Part of a small language model's weights.
Size: 10 layers, width 576, MLP 1728 SiLU, 37.9M parameters.
Architecture: no biases in attention or MLP, tied embeddings.
Each number is 128 + 32 x the weight over its row's rms, rounded and kept within 0 to 255. Layers, rows and columns count from 0. Numbers have three digits each. The size before them is the row's rms in percent of the matrix's.

# down: layer 5 MLP down (transposed), 1728x576, rms 0.0354, rows 555-601, columns 0-63
# up: layer 5 MLP up, 1728x576, rms 0.039, rows 556-601, columns 0-63
down555 101:120119131169128114111124148112081164095090101108138096176120088119167150118089167147130145070124111145137117131139152153109086116140151181129119120114148121076136109040117089112116136091132114
up556 094:129138124193159141105086109092101090132107143145098157124164118128123120106130099118153100090147101177110115136121084167103124160128114151132141108149138136147071107122121127088193121130077164
down556 095:118104129148143126126165103078097165142136153129134109141113174130142140117175155159080131113124143117157095133119142119176123073109093134140149082062089090121162117182084130184093090117162094
up557 105:102066134127102135114122169132202114090138103076124106099135141117097131125077139121089167144086114157117120094156126163119160143112085083094076088066118133111113112131114049140136053138114186
down557 102:158171169121148168156152071078133135087142141164099134162223099098150139172122119136162163151097195098079157187110117098115129127053096096145172182164197106107147135065141152134113172157102153
up558 093:163115093182133141158112133143155124153113081152144085152167115171146098150140091037099118191147161109100123132153188171113095146135105096151145100107142076138098098085084080138104152105134145
down558 102:123075124100140141099120110115115130090127182086165138148160150177132151145146124134117157157103196063118124117115113140114145153102138138169111163078142140123144088174136107159049119147101157
up559 101:194125084182118102149106100206054118121097140134038133173127122159148127184091084111107098161136089244076108120110100144105128098139108138084118134125165093118133124209078129104157042150122058
down559 099:053125128106117164108166184096160201097134081116180141083109115042102149106144126127168134107168130096091121162153149113139137147122123148162122121161092158115150128077132162163072155098177219
up560 100:111152147119104131165065171130082098133145114121123219159084142146132104086110143110099095108150099117117092128145162227071152124135119181139098166146141120148075121086139080150128123100151154
down560 100:184107126142066168126123073085136085071128140110154065109130133140078106191141089171154193125102133099148098081099082059118213109133176083107105092111120145123162136127139121119168097113068086
up561 101:114172150098131143120142134081095167141166178138104117132084099133115126147140085096048103168134081140135141144138187100206152068188125127104156144124169139096182062146075150110154136150139102
down561 102:115149134140064065152095084182179103149122124167107114116108134141123086124149108186111206076115174087137165085136130130131146173152188116116120124140120109154100129113106113101084119073104128
up562 104:102086150166135187090103095129107181128130092086039099121114089153138073114110121130102121070185133162163134169164146066100095178149094156127134164156086126121086086122115103151048079096129085
down562 104:111142110121090113102166145145160144126086125204149114137158121118139190078093121126152146098125127144108138117128105111220110117114140083117068150113138155145178149113171121157146163155148141
up563 105:156039173140099137165192075133121161122140135139115148142160123178137111176143123131117099129152114168155143102164189108068114075142095164083162148140071090086125085184215128108134091149095095
down563 100:175126097145143115122123142133178170099097074091144149078065174151053085109117050118132133075092167099118140136122128092168155158100187133168147120134123128120098133120135168167121162105160143
up564 099:128134116147127152084132103180125134156120121143136118104132148128147133135150101111099137131125137141155092127223127087165113137149096150104162121131066139166108148123173127127143103112096111
down564 100:089145143116130121100182113059163063095183122097093113099128094133037168121090169106143118111141062125081075143000181122166103162151118135147095157056116135081138128108062152114121148130135138
up565 102:151157135137101071156198097173088115176118156131157136118136149066132152174063155157117123174125149145124120084106145151154134049190095110138198102112084106165131160140141109167104077102136144
down565 103:134094108139146206078166150055145168186144104126124147123112100151135119130143107118060158108086086148120153138165158139093159178098111129162060217136157138111107074106129150066140116132126119
up566 095:168087153096140120158152160145125136166145146136153174072121124104139154115138127151126146124140222090135104154160157127071154101120110116215149052122159131129113126164093140142107077126103123
down566 095:105163066146139123114108052099138128075153161116111054168165101162139090096119123122113093175144046138097121141111091090157091175170112174083167157156121129129152147063144078131114155137142130
up567 101:135159134117167167170127168150114159115168137151149136082121069143140060121159125119107076118147152132120116161098149161169183104150125164148092136143110092126026091124059134105108115134140161
down567 097:043097121156078155121090144120146152124153108122165147154167231186156185171138089124150169135118147104122126091142117122106139168128105155148166089103157146177135098132167091152122095138114202
up568 097:158154114115152156160143114139134102080169148151156115127102120156114143138103136175134083174123194108073070114150156156160134054158098113070148062123128075136096153077159125134102126085142105
down568 097:106142153146079103089153064130113126139075103118098117096177139148122160077146134147157139067154072161144146179117159109106141158119188077141088169126139097115134077141087101148150067064133129
up569 099:154105168156129107121117053126138129125081108132070102159125115123092050103077159181095129086093107144070078147111131098080104158098095101165127176026101138105104100109065121110135102138106119
down569 096:139110123072124087183144194102149117071113151122131143083148119083135138149145045094206122146164148128096161079156137180157155094217085128117138073219118133180121168132138131152098100217131170
up570 099:095168180167163124131133104053125091127123170117085112088155191158121126144128075110165117085168127114171112105170214133134173127069125090154083076158141097154076086123136080127089143129118156
down570 092:191100152159140111176068091203091080124131137149155135123132146089182145098129157151161104085165082103077143106148077136124075160118153118158137239149158166060189123157130129189048136117109117
up571 099:099155126145151085095156066131122149085081067113119167156155124206147095099123102151103141151169085141093108182108162109099137086099099095150178143144072143155164153144088092145203102131080121
down571 098:124145179152151160195138164102176122159144113167117105126134100138140079116141154116125153106133153098099154090139063111137162129169142157113130120153141175190087081143176181094098214141118128
up572 098:147109171159149138136148147123132170142102113141090122160141144121138080116096034141179130120181076150163073129126096130127130117123142143117099130047161174139116126155141206128096144138167081
down572 099:092140137123091134097135075117154100139170157113136147047122128130094138126147207120105139198178119085127123156171064164124107144142097083178076138171077134161114170081153055133154122067089192
up573 101:077129062125153145134116141095135134170181136099178141141117169116107152154126086112128139137159118145122125140144132096130060188098119140125123159090145197164179120127134119152099115172160116
down573 097:113151178121103153159168128140068113090102104137083119097164098108119067181137128124122115125091103121093122140113125130117145096120140143122146164102136066164110154141107123138171169086167091
up574 103:148186140115125100124122205112158144131176062145155153163149132142115170138122170118141103124135154114172096096138127088140126129108109154147120105163090144095145130124109054143099142099132117
down574 099:060057111159131147117143130144143115145062173132104111109117100080144092129146109214114196138175085146108169165116096110099149176144157106137183118099186135176071127126095151099084160078120181
up575 106:116168149122101138115192106066149126156144092146112171151152113151180114151060137062112178129112169132159105135130124160127086125163102131142140127126106128116114113126142153158144189069155093
down575 100:128088049136118097141111069149108171146175162071115109124078158152108166125209127102098137118117104152073165117135176155127164110123144156080110108152110164106141116135121082114109103115082131
up576 097:145143083146101143182102075106169118113197144093093129110180133140129137105109116093115093133108121155112102143138108098113128131117091149115083074148097105094141158151164185117140086113161196
down576 099:161157064115112146092134162125098125171153099162164141126119148124140093153107106109120131095130104144135164129135164088194139108100118162085168168123130178154117166171158175123085125085104135
up577 099:041118174124102108091138144192106165111144124152131158206129118086129179133122106141104105050124101112110085172170069125078158148131090084153164086166116096140098156145107172151114064107110114
down577 099:155139145098122093124133115145126121127106116080128130124102100106214102138131161170162120145148126176103129123132156089165167068096172116121133111100135129129076109112104129128157143141083104
up578 104:170144150156116126132129160199132105153163139146127099154149110115156118135123067161137100172143157178111116120155203147144177100138122129118133145181138158132093145079112084142112141027110128
down578 104:178138066124199137140113098119157112094123097155110181121126110103126117152132143167124102163089134131130111154121118134172122144115178159154110137111131234198135145116143099093173127184171151
up579 088:126088187123168150116116166138131163047089117121117209159065173097102147123095128101099117139179131113169082197168116086085114090142098101157101228078094098141123092104125161161136126169108118
down579 089:172158142136149132077189141134095122195177139170091139098144132138225129159170121098086136137083116177075153099081109151173115102150143146098111098156067159134078149155102136132131138095160159
up580 101:114087084173124108100116141100113164088133070120131139169186106128182130156122133095134093151134090133166113149128155091098146131169122141127100170088114116108136067154081162074125113107163158
down580 104:177131134124102159175144098147152123124078097143146104084083137149121109110104051154106135100140203082125166164127139123091133155086121073097175136145105137108142141155133146173055100171114137
up581 100:145161156154121133152128077102139101079140091084079113180135073104111062111132082143111105117147166119123136120135152131091107147133109177079125111106139103099121101091101074054175141154166095
down581 104:099108130111098096125107086131121112115113135148097149120115184112143189122080149161188162094110121127149091095105090162144141154125101109100103121147156132181144140179114133173066160145177127
up582 099:185135137118163143125142080070111171163153100161118117155178158086092171150123166112159130186153126192099129169128132179157115134165137157136136061098102057135150064170118162085088135090120150
down582 099:108133210106120148101138145119180071130100136173117106123102057118166117154124094107095107086166137126152132141120112108126153131159089099085089132137151172135093138093103122138131064110137098
up583 098:058182134099161092167153167127132173082129088110132121110164122115147152165113123156093176115164178136060120164141141145221137122096126141112130123129095147168122091134189112089130152137143092
down583 099:157098148094136190106099127083112064128140172151142182167099107155165149131124178091102103182157104227122093070152133151121081121149119086098121131079131086116113129097083139140116113096139088
up584 100:074164141129120166127099089101148200075180125115099114098055086071095132102110104116103131019163084117184130107159114122125094139197108115115057117144121157098091125126135108088145126107115130
down584 099:118070113174162109157187145171122170166085137133126141141163102110161048118126114128113106151099105132093169174083173164148161143112085138102169114182112117190076135159094125115135106139093120
up585 105:073149058083154148167174116117088146124090108125162105149114131109147113130089132106131109060128120105113088133138202184131142118109157085186137146128168134204125107123160194106074166084127109
down585 102:130109197094179150093120131118087095134154065143165126097089120176150188137090099120125131172109098056137146155152130142117139093179064131123073080125142098093108133086054019188082131177160140
up586 100:132127086155137144094133173189165117113149139084143127149126173087120160146097053050139133067148112132073118113147121141125157121144114151141126113129131097108178108152165171169118130120159122
down586 098:126133169080080146117144067108111164113080140087072114135122058100140147165149097154144150098155066115082094105175148108107148095153118149112207124125089201133148130104104122139072043116096060
up587 088:144115090186101188091132160113177131117101099123086097119156087145184123061121103157090125120152119172089087123198153178102151153119101102155125137132140137117086058084158096145171138109188137
down587 100:089156154150168074135096091160110120164118145134176140162167121206130151161097085102150150165126143111101128124115110142102085112198118131123118103094156163206124178130150099099104104100096105
up588 100:116168108159172089102140124129138124136116122154085134107096120173164126147150058112054158079158107101087178147149122128131131137098112101140180112084139132133094087157004100154099098134141124
down588 099:139115098109090182140103166139166154123140072107154169157142154127117105174140196104182139150111153159172087096152149117126125143140124098124109115140075134146096137135175160147135148078126166
up589 098:095168113139154186126079106195122152100118133160117125080073136112153127191124145132140110123105127151152112136125128140139178100119097129138189125111168142153083108077177151146082149133133127
down589 097:123091157181103146138169112072147096188145138128109134107193116139144162051108055101107150135148160127118118105124150130092136126132188092087133180157108068115139106126091166164121099062046135
up590 098:060105120089115157185089105163130111124162117117126053131125136171084104069082132107102090123152163171120158143130147148104142129164127127075196173067141097112102075127094134115157109128123092
down590 101:196118153114151086096132145102149113126056161167123169125104121102152151168149090155131144143092140137115155088151142112122120118089098162138117094198110136141161154150148116150098124134171134
up591 092:160115097139089099107137157175137119125137121132060089177134123149103109105049083148077170099153087151094118159128095173200174116117087053077132090084096083153096154126114140139158142111165159
down591 091:059115124134132107120176118167087168130068120137145151181091145114138164092130128152125135089120126146183102139170115170163175153136134113157131142115136178112166107100135050161128134089078149
up592 099:137152148110116144155085081136127116091146076150068124103114125116133114117184118125165116060116175154147103133162116137091097122155101123139163136124096170139110054126125159115132148136145141
down592 095:112082120111203103162098105106154157124163108097174127149121176095124143085071159100132136158079068141142146082185140150116143135083110145146152155128157096064091130165149138125127089100109116
up593 099:117097079145095154137111088067121132188105099119111116178085155129121098158163072124142093165151153160126135161122104134091147088144130139068127132160144081106139157118093132119214140132205079
down593 099:103153097083184149084097119124133126134067146117119121065193109179075120109141136097089091097138114101129091076194140098140098162149156159170127166115146174122115161153125127119135106151074081
up594 095:198164084123191136155159150208055177096153135127119166080122122202172130092100122108163133150179112116158118147144125188120175129149098140136099097110099110109142092160137047107094142120127087
down594 099:101126178123101155146073157116137099164081131082140049198149141138126100166155119121148106114121131126071106153098181130144149093144158136126103138113107141166083128095171103180151081178136108
up595 095:170114141106126128211073146134138163092132128121122207129119118132147151128155122148109145176120125100129105132134104084120125123153081113146072100140118083158156060109140148129091125095168075
down595 105:089119143189106174085153121162132123152141100099143063099052126124151107106097171141113102115109124136125170119125105148124119105128181157124147137142191096116101158099130096126121046161117147
up596 101:117124152095116168131109131114138168109109068100125183167146102145091164134123136193134164159146183166087116152175098123127152118134127073161182128103096148138092112136149172145109134091116115
down596 101:160156144080199119086110150119171101187152214143134083135122130104149112130094123060082108136156108119180144154107154152131109115144090167133092134121185109095161145157101136114107148127109157
up597 101:163131162112169178109105085066128113135123127076101133123114121139096126148128103062157098094089126138146102116117131160150072095094084151127098132123079155172148105118141120101115152124104169
down597 097:167165088168093090120125123163141128144111160101099077130122166082118130098065088134084116165158088209131165132143110112113153115190142118103187110143145147138147139152126128154124137086157116
up598 099:121125064138111117155131147101118193163112168067122047158093112097143154185168068175161102150129115121156067105146147110115160113166118141097139102094119102185111149094141051125165147114125113
down598 098:180172132133121181152160135138172085110156106194103149080152117079094129061174130081107116116103149107112148144132134163156154097101088105170110185182176156099138152150152140161132121122135120
up599 100:096169100149166091087159201131079137127102123102175193078182142111155143144159130077125127104145146093090141152186175111131115153147105168101180078138122121108111128133067136172156125149060167
down599 098:148125158081132128143098102131127078125186132147176156071092108144142104098088136162104149106107077095141075115111118118188136118130095139129095090191138193095150155138149146095127120177176171
up600 103:177124141132114175147110115174122169108165139075117111133156158140123154143090082150107145151118128141151097129121133162130096064134105134088080123102068117142134116117144111140159078127168169
down600 104:058161151125153161129089114132156136181114183118130066149158146114112163073106159150186114130097136156112059141200098107088123203066152173166160138106132124106133127141105119146146161102120111
up601 101:177159128174098114158122108122111183189050136162114100109120117139173188136150118116064060112114142161092143084141102138088133141187092135163109167133135136095137114118132144145114100109194156
down601 103:124130170123138142110115131200178111106136104122168122113175121176184159083118069153184124131141168163112117126138179131184190121112147145123175163066160126143178129120155154126105131071109152